Weights of a small GPT-style language model, trained from scratch on English Wikipedia: vocabulary 8192, tied embeddings.
Each number is 128 + 24 x the weight over its row's rms, rounded and kept within 0 to 255. Layers, rows and columns count from 0. Numbers have three digits each. The size before them is the row's rms in percent of the matrix's.

# o: layer 5 attention output (transposed), 448x448, rms 0.0975, rows 219-255, columns 336-447
# v: layer 5 attention value, 448x448, rms 0.0973, rows 220-255, columns 336-447
# q: layer 5 attention query, 448x448, rms 0.105, rows 256-279, columns 336-447
# k: layer 5 attention key, 448x448, rms 0.0973, rows 256-278, columns 336-447
o219 111:101106111147135089069130144172113093106144144096118092101120097133159123141135095100145140059102136096117116100109145132111137087127109120173116156104108151132125147093111136120126117127119089158147117118086107115168137117129145115174152111129115137134156118167158107130100127054127103107100112118168128136129106103155122171122126096155
v220 099:115135130131133151108111104145118106210126121129143069125078161143125162120099135124149105101137143100135138140092112139116139138127108108112136120135140091111104135111173131100086154128160120145157160127116169088128104101150114151155067125109140149142124165164132130112106181171127096119110143147183109085105145159148150137148161074138
o220 100:162137138106147111120127129124141118106143152106106194182129181118120136144138143098132128132130123132140112138135146103097147126153121145115141099129110139106140104140138137137160083124127142134139136091111121115087160153136142120173165131158112105100136116148118119138121071117140136135145124114150163214148112119144146129150075119135
v221 101:122172156151128117119092120127132105107134162115156111101159069103102150126125114144162117133135138128107111134115127134200119103154164106097132136130130182164114091123140126110114105135084131148103121102111131112163100115161170126114139156184153137130155173133167164133102104116111102147175167161125137128170123139119134140112169132134
o221 099:190138122110086163139140143144099113127140109134131140155115105133199087120137120142131070117140125098129178132153124127102161136133108151124172133172112130114128135148128111139143135144186151132148141123113117181138164108114130139133162114116094148145125132142157067121183163157140136130110128107095144126125132124138131098152130145165
v222 103:095115142113128143162131184150135113098117127131137134118164147134123119110100119141105127135101080108065175119125136103140182122133109164135174077169162158113124119089135085086145146089144139128150128139154163135135177139128124109154133114127091159100110106128117133108109146129112126160127100148158139112138147148109122125115112118110
o222 103:127150120158138147102103111130123108159094120165105105111120074141068161105107194096155153118111130117163132117118128144116162131150167113169136119097141123129108111111091164171144085139112128138083086152104110125122105132142180161144118100144181117139145168118169133139109089166150140180113125128119158110119151141163179119164136093125
v223 112:114157120114129182155121135114179163129136128143157150124137125125144119105113138138080133131108119123164135119123125170159150102147142128167127114126141145134172116161144108171142074145149106101136176130118123126111117112160141079128097167145123123110136108141130137072144103123120102080124130131160099152110074101087133122101105110082
o223 107:137138164173130150084084128143122145125150124140106132165147115102087139139099173121097139142125133134124124185133156112109105161126079061137127167177135109142118118091136143117097144109129144165123120165144163129162146143097150134157172093111135110121189133140110167137112096124151127137149126147178158099093168096137104122143117160115
v224 109:124137141119115108134119109160129155119124110128147165108103104134118097134131128121084053117153131117119105121130079101128130156159111118105104116112106148093125157151083163103147134155150136097182108088113106153157138171116134144161135138125152110114144177148118151131151109138167116069163148165130152132182107084084123123115076171156
o224 105:162145123150137111158141140098152108125142171148103134111112161146119152136123102114126191149143096140144106137164167152144101140128163141140116127128142101134077109134150107149127106113154134114127173134125127125073122134103125098139133119133139098107142120113129129142131166102103173172135099135106107131100145154140108127146166106111
v225 097:151109184159117143131119130120106169102151110108128134104147079136121129116166111137173140152117142117170109154113133138142139142130195124153080106153159132128108148138132121089133097113156111109125141133159115077100104125096117094159137096134113125127132142144113160140110159153093128112148113158111156118139110104131118131113172142104
o225 096:114129064118165109078126141114143141084119132151176137095127183111128179122120118164146133095120162133105142142142118127148135151142071143134109133131101136067119117134095127128097138163159139119163128133093125153145093179147133180134104100138106096169104142153142175127157116124131162161124111136134141154124080107099114147149118111128
v226 102:124101166125151126143165111132105151095146116177145149155145114148185133172140118101074154154132120140110117173141110106109094116070109149143159134144134082127123134124092114142101150129107112141109108137172109111124140137116135170160115111125088165124122137132117125103094108097142110145119170131133111145120110115103175103115166119163
o226 104:130150120137095138157127132106179117148130100115114141103101119133147116141119161141161115110137123132134127145139100158114162145171115183094120133107111144137136160108125119126147074101149122116143121102131130107121183091113090159117090135094136136115139114133096153159144123138134175090087111127116090124142148139193103105129138141112
v227 105:126147097113145066119127123124140102129166126118095155098147170127113115151114124181147105130125116086149136107109113147126148106100143118147151130124100164168094120136106138122160110104147149131170103112134102142151120148103109148132124104096155139044117106153132174109120129119158115150122135121139088146105146140148114129133091129163
o227 105:135118158180079128111120111118107127126100145176140107162121107136116076118145143099131116150120110133123115136130126103145128122116101128191124118097146141092126110093094082116119177187115125091101100146138143098092112119133131114104129104125118091143139098156130067116137125117128133171136117153136140130078147130141159132060134103163
v228 099:081152089115115152122152085168152104103119117104196153107094141139160154106119121093152144140112136130110157104116122114121117117089128112121161161131148123102094099125097156123146128131104102119124119123122161130134084138128147122115102119149113155086098112136159147134127129123138103122149120133077119137125104123130114137112145108110
o228 100:169149123141111110119123195084120143153104124128083122105137130136117096146092177124113108141148134119131102169152100103152124129138089158115129114100147150120114147152118095132137150100116112134122136121108116120141166145148112187127161070081110141136096111092124081139141162133130145170114114106148159154126178055127104170137071127130
v229 096:069123128093131103139142126147151088136141111089114090085110152130129126145132127168146185102113118094123134102122108139110125072126131145174159129101151158139103140173161136138099101143117146122100108107155130144066130111185124130119138152096129121097130124146137111154144101143084114140136108123096147136119126168116188129114133129155
o229 095:094176121126109132121163139143140172130082133144129121140133097115114097133170145158111151156170154097150153148137135143126161166104146107135115122160068113096147130119124117121136112131146156120134169173104129113153093161097104155091101112122120148165124158099096119098093134108177120108130178130137095139089130085133095135138102137096
v230 107:089080128133085151165100155139131137134160109109124140158150110113104152134104096141092132143147126145155124123166147144128112091094133130107132079104134148158110147167102111145120112100118101139122070089147094168143149124136161144168125124174157122112157158118096129183121142099136128165118141124139075157134133141160158158131134145128
o230 109:112155124131098121104166105131117106110154112149152147084119132120113067135176125115143116128135134133144120141118092115103107121146116115109112142122122121101112072167127112122104120144148120140091198162112164111114127058153077107145158161123134129143155113107114131121109107183148140111143087132104127157107092096135135125124146133109
v231 104:151155114125120128116141095118134128107118099119134157135122133129117123138125123107104137139119100165160160140105121133150120097123095119103137102142133128144119142124134147103137148136115127110109135136118156120124093106092148149163087105142156127107111189102114138091127094134109160146129136107113155112143163114082117107113132140187
o231 107:131186102176126150138112096145115106127132137110123124113084137106117126186110143131123144080131139102109099139140135113129112132138140133117096188146120149127145150147132125117122136091150139121168131122136133126140130128126129145111176137118132104147098110126150123160089145082159135132150132144114092167169141164183131139116154118086
v232 101:149145158105128118113136081129110121129132135129116152166123163151132124121148148082129096140130160146151120131143118126147151132099130113108126115133123104142152097153115128120112093125163149150117147099122149129126126097145161128104126103119118130102117123115099157192147144110105138184104095143144096098109141181120150155127126124114
o232 106:147134140154139173128112130109152139104134095124107120119134099157112138129119107128115162133098111148163127113099115113116105092140138137090148157172146125121173094130125113152132133137112157119156162109127170126101114152113081127159103144136148165098130084119158146085129104112139098112131144097127173103160118053148101092128129131109
v233 103:106137117141132173130141130100132149182125118125120182156119136131135076143184100098146166139108109133143117131166135156095133122097161125138142123135110145140092158123159134164122173134089104138144134118181160162112127151119140124170117132105100100152132102117138117123160107161149163120153095109154144135114124172142146118087088140122
o233 103:101142148080116099158096135163142105122173101098124115130110053116103126136166187129113092118089138133116161113121129120182154176155142114138131117149083135138184147123098115090135087085130128152107116118104137120124112074124151116107134118192104161128152168142140141106167126124145179112124117128140112120199137123106148141149173129139
v234 108:111120124140158167115179133127147144121070105154151138109120135111161147139136120080146113120191163130089135143134108137134176123110164145160149118142157065106174135148101152130138131144123146087101159143111136166141097142120122130170130132120114099101149134119124097120112117146163122062100101144108112132163133148090119064086123096109
o234 108:105131191130171126110069153125112098182134137114114129141118162117111146118112127125110112120126146131202105123148142097145098117186104122130105149126109174173141120100175089119148153136104125145142089106160130104152141106108174091128138110110137162149101113111131183136155135147134149141107103140113094109121137128136158139135129173137
v235 103:096112065109108142104110105124117131087134109156110163157116098138125157115114125176109121093140108112140138132146111101100107146087155138152134145156098137144126149096130117119119122112120153102150150130142081125121080135139144131146073129086125162111132135090103143192151077115136140163099122115128130123119136147102163119130113145147
o235 103:133104159126184119120129093140133082149114163108072106109133113144097081129180141084154124117121117128080092150116123129118140109128132128127102135109144128109113177125107125123158126120094081132101126092125138141094132085129145159089177136114137108168084058116120135113151130155110129129161149142107118155124105135151097116118165111117
v236 105:134119131149136134150149119120131180138155150170105100133132135115095110094152125085108107131157098120137133106088147117101134083106150094083128149134091137129115118106126148117122118130117125116115134096117150123140125125103142133108115142148134126111144151135116168113105163129121109113131118161130127142111134093118148132086102145123
o236 106:141145168124126127157133139138096065099131179106125171053143160116130143174112159177122146145120127111111110127119081121131143130150125138171116116142161107150099162176134131108111117122127146102102144150103127127111180121100112123149097134108142128100095134125173128058124154149139142177111111128176091128141159102102144108162151142133
v237 102:117160143097105115151108142141100092148148106134117123130148095183145083138104130124111143155092093157129094129172125094099144135146155115132140140087131142128121144181118126164131102113101078104155147106136149124124130157153100119115118122152118155136068179108086173100134127091097167132111123110155172108093131107121111143127151120146
o237 102:064096132148120111159126115106146139141091114142103107114132134132108150132133122138122138133160104111135190102090144089164064099127123090132093108137149105173139105095158149098130100127141169160102119164125115153116098149104118147132136139099140136119149134114146094160131116133131138093095103150113129142132119107135174108064166142113
v238 101:113130076135131101136171107122125090163144134116117159156123119164127137134132150128136137174104179132134089122131104130117111105133134160166154131122136110130134135165141082153129111139139119120111112118119125145124124148144122139120118108119128082129120117146111124128118139145135111148161159154117088162142115122118095079134113132124
o238 102:115090150133143135088131155167137147085119114129118127101125138125102081133108114115108107055168089132127148109123167097141122168109097121123101156112149178119132096183142124093188113121085122089160121161152145084125104107156108122132155136097110118134135132105155100130117120121152137120132096107167110120101133132103165179140107159118
v239 103:096148142150097094160135080108105106134110139097130161106124077127138157110122137112082115098120156145098148146141166131105104113153126131167172091136133128140154155086105127156166127158094118176089105107144124117090134133148141093098125109131107126156151146149113117156134111159146169116110112139124130081120115100110118135130126138104
o239 106:193138151140133166083134151104135116138104112115099087155138157120129097154117117108123178105157146120151118149143131121137156143113091141097109175127120107097118097145162129101102139099104120120141123109110109099155166126106125099145133138124120116098106148109116098096073114113117103131171102151128108150192143159111123138139132128096
v240 108:110097146149184104141133165103144151111140126158149124163110138143182125135111127158127109097135125092098127108127164126158124136124146104174125092147115129136143164111142101156163133097113148133117113150119146177107095119157116101104138144151116116069103114130113123147141107163160161161150142139166106136125098127145115117110173131102
o240 108:086126095128088111177114085138093108090129147065091130115143137139083125077164133094116175136079132139092120161101097161116150128113130093095128188108103132135120109127106136131134148100102092119170101137140157126129116137114152100118077106138144119149130137135177101140115171140102110081124129131111108124140193133074155090160093113139
v241 106:178106103154142130115109123124139141137129097154103148154145094171143123120168131128172101124096152151160152109087141106126111142161132139136137139161102063153105161145090179118126146138133163088113099120150133179143108144122094129168151161113125131167158150112098134118109138137157087131104116095083156087112157114140110127143133194110
o241 107:098167165120130100128101119140122075165150141085170157142105171137107165116107130128107077134186139162115096113138123172145115112114090151155137152123106130127173127144129150110146154133151126194174114160105119105081154119173105116095138131135145119095120140142133084124111115157146134135147133180134106140146118161141123176108118097155
v242 106:106104144150147130076082114119092143118142119138126142110115108091097102132143088130168069137095096077136119117129087107073108148146118167102146119118162159074108120165161126170153148123163145143127166149118104157184152116160123128137101124142139128150144140103138083115132124105126114169170154154142149153124106143146125098083123089097
o242 107:145138090100144125144176168127128132162072119143121148152121147122162152133136110174105165132184130164126125153097135146162148157135176092112162144130136136169110116126104093135059124120147123116108087130203137155128096106128099153145096127082131107156127114177122145135131081138126132132139093138159134113155139116144131125136120157164
v243 104:149130136092118103154135086136160158095121109105178123118129165149170111118126157093119125177125090083139137124090122143143134050094110117139121146100115167128118150157141145151099109134119111122109158121112113152166124136135122119145125077084145115094147136100128122079143107136137110121101126098132150129126130150133113115156142123119
o243 108:094160134162145143123106108104116147164142143132092137125116142108086140138097145151129102114126175149113143103119114113120146199128117107118097124112131125120126116078091126108132125108178135072151128134138107137128099139070065086096166142129140092127099114140117150127146140118108137146138059126118083136150100092141117096140076074118
v244 102:112156082102115167091157095134134096141067194105113163101138107121120093127119141119145119154151143143160056170120127123113085156170139110127124100091113140145091154137126146133093132145115107157115084130156141165113146134139145110147113098119124152161138140106125148118136119118121195116095171097133102153156127141127173127140101111205
o244 102:120090139135122085134098170147112140159154118147147118145132108134142119168147123137159159120109053083135130114093148125154167147095121105170111142129127076118172149142113092117174098092159158148141136111128090154115142119137161117075144114135096147135127141153139127114154138123124133121175129159112141120152125144106109099110157095097
v245 100:147166134130153163147143138163137124090123131135115148145149119136103095114154117168136153102149115119123183169113179120116114141127133109158139084113158097108104094173149148142127166137135088116168124165145125134146098090139104129161155114156169092124114149114092159143098140133149128116069135105098175097129175110131137126139118153121
o245 100:140103137149125109142076108162153158131167124137111147099129177134152180124093177102113107163135155147104110137132138127144100125124110164133132136129089129152083170103071106094097126098130140145130095154128098172104165166135114118087134097085111127142112149117145109123151109151165115154146136190131132128118093144111111133151125133127
v246 109:113123143157074138129119100138106083158155092130126126119146159116136109118093108102132120152081110087142124112101132143193109141123125107131135110139160144128130085140095122078096086134126131123132093115157104146160098111110121084133157130170089111115144148138114137078188135123121156123140128159145142115086147107133126165131182117116
o246 106:130113125162132137102147115124152185111108100139139126139143139125084119150135154134119089114166114190105138179117091190131161133125121102173142133099124140131120153125107137168126171103131131143128125097116124100104163136092119146172142140069123126146130091117166047175100125169125117139089121119133110121141115103140145120123130151106
v247 107:119150106179123175097131115149121103157166108147153136166105166086144114201133145105102126122128124117115168078116179117120121132105129123121127131130126144131137149149140139121143114138171116152140119117152147105129111095147127115148149148145125100146138107121141128122115100103144099148115160115087088122136110124133137111133144096124
o247 106:093148130141154117157144150125110112121119123089137097125097108122096142137138135124125109118122122157131103146151141155121149119114100157135154085149175136157084074094109104128153126151079114104151148113088134114139078146118091171115120118100125175146126095111149121132146118131107159092146117130147190142110098104136131097119109158138
v248 109:133161110093129153135104125147103121097113110116150096097096061130124126129137146134158078116150164131151115127160109140122150092104149119161142134141145138117150143095125134133107140145152126144093097104091145139132095144113103114144157137128109106118128170104137152165107104124142130132103134118106165125109125140156179117133116178166
o248 114:119109125141128139129130136116193113147182116137119144137092147128156124128140113157119168150178150103093130121133142102161126084151118183129116139071134128105124162181125138125122140126151132103160143136129138124167132118151133145151079122099131085139175088126084108087096149132144163153137130137092136132146158099125096164116112107108
v249 102:099125099167167107064099123118127109107151124121175148171133132119125110139158147120138154108152146129120118119112107102124150123131097106152117137137128131109118150116156111139091157123111153122129165129111176103166136135112127145165138123094127145113107165141135139106135108094138125114135117132167108120126083118116138110135120069150
o249 104:125132081128135105166130143128144152135127169156120060079105124153131127066136069146105134159132119128121128121138145140144119131150161141125155123104141113142083128141130100101168114185117117140157113112119106121119125091126085126084131123145143105113133105121108165122132136104101158167128100158099122149147165125117173129125118147125
v250 104:154090122096113118073174101140141116134149147146150144091137169119133123155145151149115131094138106137130083133132167135113096114095122124129170154118121161100090115113138122136152086117157124138125153107139123141147107133137163157104119124188109095112131100147103162124117113099146139087132163141149129170120105092141134087101108111123
o250 103:149141158137128128158123139083146141121091132097200112122169141146069149126143151102154157151153163127140126160091117116160139169108170149142124097127155111144136137098141127115118073120138100130099144114149126079162141099139146105144149111065149127104112100159178114095125099156154135184127114108108127116090160134135111123159158132132
v251 110:153089124109125116109149164094126148118107175107145157126133119117135122100087134145132122112145128122126104106133137111119210083177130119146088142131123146130123164148105109085122095156103149101147122156088113157145152111144122145107139141103134117122164125068189112168152097103107097134148101155152112114058133181095129123109128105131
o251 107:118157111146114142124124125165118091110112150149131115141090162127154130155121128141147099137105115122170116100116142143118119153108118126160159145108134120122130132102167178097165121134122149137124095089137138149117103163137131117146111090157111101152100141150081146079129141122155121107102122110104151133093093138135109097124118174134
v252 104:133112153089089129131107142108101127157116116129147126083116172093139083121106093095076146136086089153131108134137178122149154145132116155142128087118134161096120112099146114131108118122157070101107191146096118128146141140153122143107147116088180142110193124112133150090145136121141122180140122116145161119201130093118123114081152090123
o252 103:143138127140137073112155133122101160162136160131157095134115079181097135136151158153144128132144131109130155120098146116087066115133131125126082139105144163157158116125149114112105157090154202134097124148204106110136141126119115098130116153162095138136108134133156143138102127118138143141139145144111139147106165144145173124155080170110
v253 100:100136087124113136145184066145140145125132097100120138144119136146131149132129139117110110117122140142141105130133147153143117134163101125140097119157139108142121128092130138078161127121113112087116099140164123105117139143110144166138077136157176134131119121121148149159127142119121134126161124104190137161137105124152123096136109123080
o253 102:124085159096098130126112132130150104149086100121149125143111089125149085109122113119119175181146129186126160117112114109116092107140090111122164124125144094143127123123146129128143166141151128124104157126129116108146156117138117128136157137154102103115150154126123123147121153122100104123084148154064145138168106142116116083147128104123
v254 108:124130118136096162167161119110186135134123112141143114151136140142114099174094137106079129069115120156135125126100130117106184111156142124136128157086141157109148116099163131111133115148103150155157125143119140118131153167128106123103074104096135126142146135101148117095153124118157163124107118160146132149097137113089128127112122101116
o254 109:163119135141133099120120155164110162157139118095185093139128138122101128098121110135145125173117156126128122125155135148130120164140103135115097105172125125100162123151117133169129159134123118111125186084124133109114083097076152113117151145132113115119087159166103110132132136180098114130099135144128092103171131086140118114150140119105
v255 105:131084129187149141125119137166131145129126155105111118123146160126128109149120107125132118154120112132137096107150106088124125124139150112123143115126097101153099097107166125149106186103160098132149128131115121139109137103117128132151142135144115127149153118159157127141150119112118145132143162110120154133134132118151164144175128137113
o255 106:117136147093146127092130163160111147128082091134149174144105150141168134094148178127124130099134108175101153112132085149173128131118152158168078110147108124109133128178135133087168135157158148117127102120129136111170105130105095080161120147137092129150137118040122108142117100117119145117144101146087124148145127110140109102133150132105
q256 100:131141104077112167141152162118146122144146133128118149126145147172125161148118120112125129103155113156121101113125143132118113103133116153117139136129126121116159146118097115146102144092146121122158129126135108135096108108129122129188158090159127119126101140145154117096134074095105098130120085117164091140106075118183109112133106090113
k256 091:163139180137140090103107143120135126134112163115142109129142089120147158114153146104150154127137125089121113131112167147090151137162112105129124110129083092133103091174151103132124122128144086139108116141163110149133076097139126116133136106147102149127173116101138126133128150188141087129115131143131112131156122112105134112136090131148
q257 094:141099080091149095148148085143140141090136132109190126130144139137089147136124124132117146112135123143124096123136094155134172113135111138099134123134176089151107135103143121171155092119178130131121152142084113156147103152129125108124133063151085136136112149119198152129135134116112141146146120092128172121170134149122108134129084138134
k257 094:108133054113133124145121074088139140132155135125133132147100095156109154101136052154194155100129108122122133101132132176143151158127152123131144158138115125120113135134102071127117082112130126156124124103107120097133113116129100160120154152207153098127114145133124085158154122112084116128101141079128131097140121114098169119124095149143
q258 093:125086146111123159126131122145102127113151093076145131128176132111120110128158185078163143083162168135185079105122142141115098114081110131133128176167136191135126094125121125117152135115136119156137055111143104104082127115122101088121144134158122110151118158126090070105157105129120145117124110132112103148137107143117145107140143117080
k258 090:154113134108126167117134147134152162105110152137160116123085111090118110138146102140117111125148134125134140120171100146097151050093121132155097116131134155115128090089137128129106157109132081129167175138165135115107184154136069138151143163132106143111132094123152123153127089086158141129155133090105143113107148149118143108104132111150
q259 092:138127149099142123113095122074138146140168144135143134111102131152129127170100118104126164147099068157128126135115170107089095133114108131109143140133074096120112178142153138155109115132131165160141077162103102147100115105089154125132147139135147145140148142122114141120126150136131134117142132083127123103099142096136122167121147115142
k259 095:109125109076136177119104116159142161161079125089126138144134137094129092129114149121129141119116102119113129084100157088103180091166145113158100119149109123098175140145163152114140110130135159128141132134122084132130124149124173088096156152066136106150131136123149162139092111121136101142142154129119097214138121097104140135106107137130
q260 091:121093124158155118087155146125091159138143129160104128125124112114092125104145119150126163046088116122133136117161119083115150125157090119117094152159137158177115142118133106152143141146127163141177159129154153133117126146120137127143143133122150105088120120177118167152125146112097146148098109183134122151094124132136171089120145132104
k260 093:139084113127141148118095130110120152137117095137117113173141124135088096124119138122156154113128130113101108154187182111150142119117090152162149119140142094076156145147113138120146115120152104112114162129159124172116093089124165099128090132130120158151116050137158149132111134103128102117115117123113145124119150160084162178146124140116
q261 089:118143148069130109101135146112118144160089161103133133102159139128163167126161129154129141113107114144168136141139133174114126171131080106114098134129130151124126119097070107136111132118093081105187116164091179164156140114130135080113102120125092131113148152139150154098124143101169121104154138126167133107140093116062143124162123133139
k261 095:121100109126114141112153100173139141129142148147085138134150142136124151176107087113115124144119104129147156100094104135151142135100131106148142124111163106159142124146153095100145147191154122102147156072123112100134124137134124110089108119157132143154120107141091118098138122105129086088126138111163141142142115149133118092102108115116
q262 094:104155099143082139133113131110156111139098082149168117119141141144134107133107104167125121149121103140126141126132112184117127135122140144161129145162061132147151124114155112131159116087120157134114145117067121118140131158143159200134147116107143100101158124139099111131133092130115133113174156120101135111182127128117169111143117136160
k262 098:118134146175145137150112181099119114138109122129130163071112113115145157130131102175126109085100121105129122148090138139130152131147141104115162103116096142153105148126147143129176110130153110145114168104157104118137126119080103168128123126128130121154122144140168131160144097156122132111151139109145128139095161122140148138175113099142
q263 096:111131135109144128152090138153112114143152104084125119124136104068146139116102144156121113145070122092124117181128125152161169131129086093140112134160171114120166132089129125147138130120134129078109108123139148130125184164117094093171131161151163130124126132107074141090130092129088157136107106104146150114199117119072116142126101129142
k263 096:151120126083124146152152122109126129110119089116098141141129082122148127135134101129140126110164131134126114103140122124126116155129148083114142172114144138180133143153133145074137174114129150138121132128144108118126104136146145152160112102129126103084106141132131104121131129111105141148151101139105128138191146149130130102143127128137
q264 091:132125089109140130168108104144154113143114103134132150137076116103151097135124131139135158137140086121111137172138124140183146159143110145150169135107118073141129116150110116101164106102111129096112135132096144158097145163180162130116058151175169121120066115163133101110122204115132150176137108136140113129126088166142162137125150164105
k264 091:127099181101129146170157161124136143127144139086112138134122146078102106116123112134115103140136124139131139103120144138137129113141134136164118116135124100103156120146096130105112148179098129130165129152125112115126108109162117119135101135179166134124107149117152156104126142111090135136163148131079142146151096142150118136156155148179
q265 090:146106143088122145110156158093135183100105089150129148132169147200149149176116097134087178083137148153107133122106119099109118162085133107147164162117121136160126114116144130136119155148167114161126136118140154105166141137143154129140098151146122095146120117171166078119130133114141126152109116097086136136162141138152135113116114106116
k265 095:118100100153112115135115157133068153135115142129166151116153139147145136147122131118126137103115110079146124105094106087148142147130107112080156163112111122128120141144127171152114085139145161132113135153160106137119144111124102122127120126124092149142122167121117124160071080118171101097102129112139136111130106175102151137138138106118
q266 094:102121155102081131062121113162137131068123141122170140187149128091128110124170135121119125120157166133132125134117122090087086125139131092171171100102130146120082129113096123129117110142118112093137125086097150107138198139120116157135153110129117074150149135128143118122131142093127104128140105125138196077113141140112088141125131149108
k266 101:175152119121126110141154161102133102108126119113130178150154096160162118136108142140123109156119103116144132115150107125117105114144147088136130119101163125110116123165131102189139140123111154107116151111125108139121129125127161102139149116157104132133106096142146137128175130139136127128097092125105177135152130079114113128099177114143
q267 094:125099123135108104124112162159134158101145134097116184133150131130081112105163134122116111126153156125154163154138149111102136120151103123152122166153133138088120111138163158091146140132121111131095104159125162132149139114126112114102089158110127147152151122125103132137129128134135124128121098118102150153137116087157122124115109126118
k267 096:147122132144135089109104129157083102126159091113151165159089131141141097124117117105128070166114136167141072145147079116138095107101095112147131140141107167103129110137125128136127136181171143098150116174115150150143108119136128107182107150119138118124144120131106141139122143153121142106103118109148116101132103138156083143114108126142
q268 097:143139082137097140115162111114129129108102113098127112139148087143130164139165140169148122122158152111128117078134121125076154099149141118103142123187114090118081127157131117113163144112158177132118113150137114131114127112114100164157092154159144154181127094117134116114136142081172105120159127127113153114126156122154102135133127161121
k268 099:111122102115135115098103146123114109151119107131137106118142151160132098123152105115116086129146133181117136089134158105125133129116113135112157130103100106092141084110121093130120116149154106121171091135115135147136193159150103176108135092114161135093134160129138137137121106112154105131121129165146103154136117133128102133093123138113
q269 092:171109157139121137133164095155121117116135116166113122120096153151145117179139128138115128096134142112093112125147128153091126068142115108130126108113134163134130126139118095127175168078123097165141155135115123134137139098107172137138103154128146142132177147142148087090078090119152115141137132170130116067148165171134116150114161146117
k269 097:192094087126122116186126136176143107087142127071087151116116122127145107138153131162140162138118090082097149120171135108119153120131094170148148130142123137147136138141137141135145118125129155131113128127149139117138146127125113126091081169087127140140122129183130177127115139164141163153125161143149152098173137137139130126075114131123
q270 095:130150123130132063122130109145104115152152063133166170130156155112168138098131095123122092159142138153132124131120078109080087114130124139156124128144136119111126148125140086128129118128140140106125120152145137164127144145144149089150109114105159123149117129135118161154154144159139129074128129115134100112146093097139103150103097125090
k270 096:151133105119149145131158109148144181108108133080124184119127134137140139123122116169147116160123133137160155090118113142145086139146114108109077134101176129119134154095149141178101131140076084147112172094116119179131093122103128089104148112131119145075155056165117167130174173131166142118112132104099080169099090118145134170159128126158
q271 096:123115121121096100071162085122111132125132103116129141098113110157125066111078137114090132101127152149139134121125105144067117120167114156107192147132109109180142155157136114141181128118111150115102096139146114153125092068119143162151150133121111140173160103149134099096105162113116128096139120129184098150141173099139116074134149134141
k271 099:155144121140141115115105131135093134135131129148110115151103130127144164130127150137074107100097116116074107100146148144136116071123096110095081148142110128145102118104125120132138103091122108193143169116138114098143064088104118127123157133089093169118111127147136117165126148105150157152126143097108109134133137104147102146134138123123
q272 103:117097111136131104108091112172186171135145156113140140097146088159093096092137101114102127117118125092088101083153106178080110170124144151071111162127094129130124160142148138119125091127142117165120108119128156107144095094149139144134113135147108134192118151146121136149072083138113129134139147116112116097142141144105130147161172121097
k272 103:064123096150111117111122098112169117094113102154125126172138163134125087127159082097070163149138132100084102108132106166069135145135104107131118184113132080137142120137151162147166113132106077132090188130152095103118087114112128125118099109154106170148091132150131093117078146130134126114129121115110092133137174142133095105158167147136
q273 097:090108091117046120132113083146092149163137102102149117105149107127151127112106110138120091126096143127155109097104106163112157129150128107124151119170098079135116143112134135140089079114124148113143131110106153133131111142160142096120102114132151138174123124166087080152160131116124110099099105120116147099181155181135114130162135132173
k273 097:120131118138136132100133105142144147116111151116137106144102102118146141111093082102111090159108149144136142106073080124147109126118069126106099099133109123139099133122132111159085110109106117137115153155130153129119110174135063146133123113154096079154112114116098154143147127130148111119093118135107112199169173100121122119117085079166
q274 096:145132111109123167133125138092179119108112133106167115108133139133138145164142127090084120098121149150151134083114091186122105132117160127088124115164132156149126139110144074131108083129167167130090141137159159140130141117120126144109179160148149113136096150079116143126089083152155158095117130138139143116136107082148139123156151114133
k274 100:158120100072141129152147104159099147129078096129123161121138096139126122128141127131107147149080155149150100144131095128083143164129085138137149137139104133133144150101155099148115128102132141137112096161117121091092154110131112113145109123139108121126115148125120125145157140078141125153099135100157109144097168149101078135145084123154
q275 093:137151111084168140126147127116147082122126092123109140123135121127081130141130114110135139142143136128121099124124089140140142158103160118161115151133183134146105125091153165145161135143122122156141159160131113152123140087102107168184159120157097114128125169141127136157099117142114083108186140168147152167113106109109146113105172135114
k275 094:118129158090159127117158130111135105142148123079141101165113118160115156152136149093145155138129112111143122151127080095152157117095110107114133138139129124164133158128069149145118105113162159159180114122136145135108136161140094121111104114154068107091093147116118087080092156124167118121154116152125100115095146117096126115140169107119
q276 091:074150188118118126086151116166144162127113103095120187170132147134103138159116136165083113153128147138123114117098098126136104103112101141132074137111136086129137115148111131110116137173072101159128175140139143104133129123108139124112150119142110141103145093149147132115106142135128126083114136129160091108122103188147152095103136130108
k276 102:131107125131089144094122126147148179094142110138177143146163155149156140139112161097149145159122120149144090143135101102137097120127095143086067138128137067106104103153115155081150133189092157131126103161154163132143156088144169141115109134135139117114161128156160119117127134128065141141079104115123126096134121164135123114180100101083
q277 091:083163187116132127112120106126099148143141098130136148088082101106158118095153114169163106140121101056154153189139149142123138087101137126162151165060170174117136136127122150148153141155070147108088112143112149147101084118135116090135152099140135147148131118114131138153110145115136101140137119135095140112150124122140127098120081158152
k277 095:108146120093149108135135130130108129102097157124136123123164159143089160173131124094099129105110145108106155108135118150139139114120094129141089103154102170121112102100110132123057139111122103147090109118096106126124094155147074164126136138147141130113100112145136115136150137166107105147067129122073157151143173096137158128137127131171
q278 088:141093143078106118116138136110136097143134194102116153084115132102154161107123139106144107123156182130156105099072139126125102146149117110119159124162145139107114153115109110118147092114133119156154105111107134149147121124152153132110144150120107084107137130153086159106170128104108127112106150128136147101085118121123123111115110135172
k278 093:099165132091152103111116126124132136150163101139114069113093132124161135099127124117119088134189086129156145142153167113115149177094175071119130120144109141177160153096181122123138137093085109120160148176131151082140122193112103200096144128110100102170154125159138106102140155144106159119155154139128133130167114100146166093120116146109
q279 088:141139144147098121157133144055146133133161141125126093103105152151175128116141154121139154125146148159081140080156146141144101093122173132104154109106142089101045130150137141093173172112126137126175118160140163096100118117143119076126065123139132114164112146101173116140151100119116119131076128125130115095133114135130121182141146138114